From a checkpoint of a small transformer trained on Wikipedia.
Size: 14 layers, MLP 3328 GELU.
Architecture: LayerNorm before each block, learned positions, tied embeddings.
Training: a variant of Muon for these matrices, 985M tokens, 7515 steps.
Each number is 500 + 50 x the weight over its row's rms, rounded and kept within 0 to 999. Layers, rows and columns count from 0. Numbers have three digits each. The size before them is the row's rms in percent of the matrix's.

# layer 10 attention key, 832x832, rms 0.0234, rows 637-679, columns 640-703
110:651509566386485456521449491444518507524517384492446425483509526490456599485518477564463525494513458470508483451604499495572487576552549408583574532610538517516459553538465522538487487460508585
109:470521582518492483457564460519514461533525400437516457485553530487495453525478481574564512457459479451502482496563466543544563516553523437532649523435452428392447571494409457435482565402427516
108:487499554440540514463430493472456571525528486578481456486502413429487455564405456513463511422573437520458440560451566481498429486497409574524510543553479477458572536480443610457469451399535540
105:496553471553544514483571514456577459532456525549458507507430490533550513497519493519547533499496596483470538463480449523551541573534584509486517463391514540533552469517495478496481563459560527
103:584548538472474513523547520490534490453495474486517523393478645472614518432510506518466570531493572494496550504507552522484529518491473466526544443450539520448547511440408590546581495465463466
110:411491540513551490438545446451416448531425534458459492491482505526549521505468574468464570443548524509493495435479487499490489474501484547475532517492515517529493504556611563460416497570524443
103:597545482685495503564485532458461451499589407598538491480457576400512470538540569471459454467573511528399471465447472465490504532409487566499467542531484451508496516592508524512500532447540536
104:522489442483399486477406468455462522535542470539511489495570521464534397528522515453579583491514498552540429588510526478553443480519488456549581523574528490480541559576468533484451458536477496
122:510449603518560551514500425449513538489433563543448506560467522484568521478554565534474555582495415395422496404423479478468526449499502503484568558593571471451497509502561506563561503436541477
110:540424469522524449504475463511535420572519512537531475507430527465557527474438551582560543528434492516433487455590472485589512492497538477534490502531555501458454430415511469487455539460569562
106:444442498513463539421536513514437537499457602532513511519444558510558580543520545547518473504486509447501481369465474527435484470460444492470449536461470456523464468474489482468552559496535433
106:444438488548544523499462590507514501473538451434458485464457409533517433542525491577478506584398516488591431405500463510464409526600474493430589575435459615547535497570576483475456476579491542
108:391535482543517405428535417522489524545537465457462474572543393540409415493548541444436557507504438567472481575425515466577473597570496492497648436473504467538456534480488469487510424501496458
114:503500542577360604528355541397506511550552458561525551511520537470477622491564557470501466513518454431484503541552436502568514526488526486546566436500503414542471522492397472483525540537522443
109:478465539569480513514545500370470411453534535568511556514444498547550439445536574573404506429453506465416465438425568540455485497515464527526488535528468507622491490477492523530602461591542437
104:507496507550486474497524515578478464500436421468529507486463552527620471456513533438497502459519490510451503555508425499451573522453510420532518537454551441561503529529540509451374522543457482
103:517600450519575443522486448516453470488465544558556448468492503554557508537545593496463552480377474501512453517487526490561459481444368465508523481392537447454534514536533564518465475488503521
112:475442477510576465511535452631468397509487455540478516432479579611477455447558526513508478519368437510560491513584489504538529452609580452469452521372454518529450513526460449432532565520452505
112:508534398537466483568462549517428508490509508573440524571466539570436532510504548492507495577436464458485467622541568477546570535595473511468494514495511435547473541458538513529478574520441504
111:467411487468601466497507488586505496496467491463490491535470499531536561501509475531511461529381487514465590447576544519488424455513430520469478528493571484546481555443458391489555525465559502
108:453580539601474553472558566429392451526544476435566467520531489512466460537476501553516495450509499394492451488389430504520572573545492595608504476531493552515540414513536601515571636412615531
096:461548532528496482453438485560517511540428494505416523529426568502565485509503508541516524568504506502513456541468594418500544498467442440503518534465526407478526515595492576548615562462545490
102:464569500570473503478515448505503490539508571516511599589474470497622430427515554540504487459508575521526446470512514443450517485405456512520516489502437540506562484561532456487405548483493408
101:458488534490460495547427496400425513411490527462435556511591427417520450508486486496554471448504488611526451506597365567458516436506499565548388573441505550474557500530436490544576579571479490
111:633508554441473497542557502415510546455403596536491455408543421508458526547449505521540555418404538497359559477475483497475515460509486523511505527470548528502501457514450488514558458509462509
109:450424409469432558466446607509520526446537564477559545411524467522436520502524522488530446529461485483604534555511497539481473498411513479513564542442367552428499516460568601490469440527498525
119:516485549432446410502494473480462556581450466560500486518463488369659572417515525556504568468605583524432455497474439501541662371437419475421443595583532493581429517453439543460430530452508537
105:387491480458483538449471504546584504502477538489524557596548451567415465453522438500521452409440550428518517542480456480487549585382497426545489520653518502430535473549443557447590534512512562
103:572575485528537559524584530575457448546547541506485473413490471562635413497387502524506527496425523586501497633557498505460518506542545408613495487523510476502529559461439470548488479502528447
105:451529517571578507440522475499487481534538580548506473568555471411461407513538546515544538446489557550585502429524519527506443502577549542537536564503453394561492525581525487514597510482462428
118:506553466414439494552565474517508528478471437471501572433589399427428463509429454457530453492558601463441498578514548520529567546530559516490441439572499504487457515531513515425535516578447516
109:593520524539439427492432399503483522440502507593480551531500491452420548509468548544510502521404466516471402517491493497521435534426479567550479436464452545550461541451452459498422474526434401
107:550524552487474539518481321553558487511583381435462461496467553511383403479496363509505469515421400560449566508538411494476472511474555445453429464504532553566393478502482520486461459520409511
113:521478470501452541464528542495479525381477644488603543524530419479468541584529515489518436457488507484488381471457513491472459556413549465472566464517570484446521486395527562535438550541602520
103:555507547471534510470491513605500522484547385370548506507422510622569388500517500483458397533419501487566507502524499515391399577471488551532539456471456385424502479547564464462562509431500564
108:553474554536570527533444502543458401537454527502433379497448484548572455457427483504469563442513489495557522512551499500459530450494498378527490453417433534539479536538471432483527475531512513
120:472471482446557561437501500589516581453487571569516518480549557455519661435500508554407513599468456460457432390444533517470474450503526537535571470398471483568501562518439531502519506584543419
113:497534536502519500500500462567519526477491458484494564505475460523510474505485510466486490649510486472528590479517499523497487437489450505503486509511476506454519504513490551515448572474496516
111:483554399508468457522526534486550536560503476499540521463449504545562451534523546447469485490502440604442435393456481614576591506456519495568544488494513579471565481514552434524464485401523528
105:432564550502499453427499470506444556547478469545433477611494440500396610515483501506549512537471472566432474554468481554532467502495529475566514478518533508571418473406533408508410469543492440
107:502530572487532505478502516497508507440526524474419523490481494484579516500462546469519491512438549483518517478518382513590487573416447608579581575517531455474556500494502465541484490380590482
101:485464481501454546481489534548557459523469609491451554497437399569497470480474426472555440434460493526643447495518549556403477413493507533531445490504522522507465490521600518545597487538521554
121:511490497512635493533468453579480474597510474571477453502420538508389386412529477501469526527444488539591581524582564445562457543502484497487538414475469503545505538480521475493451452519400519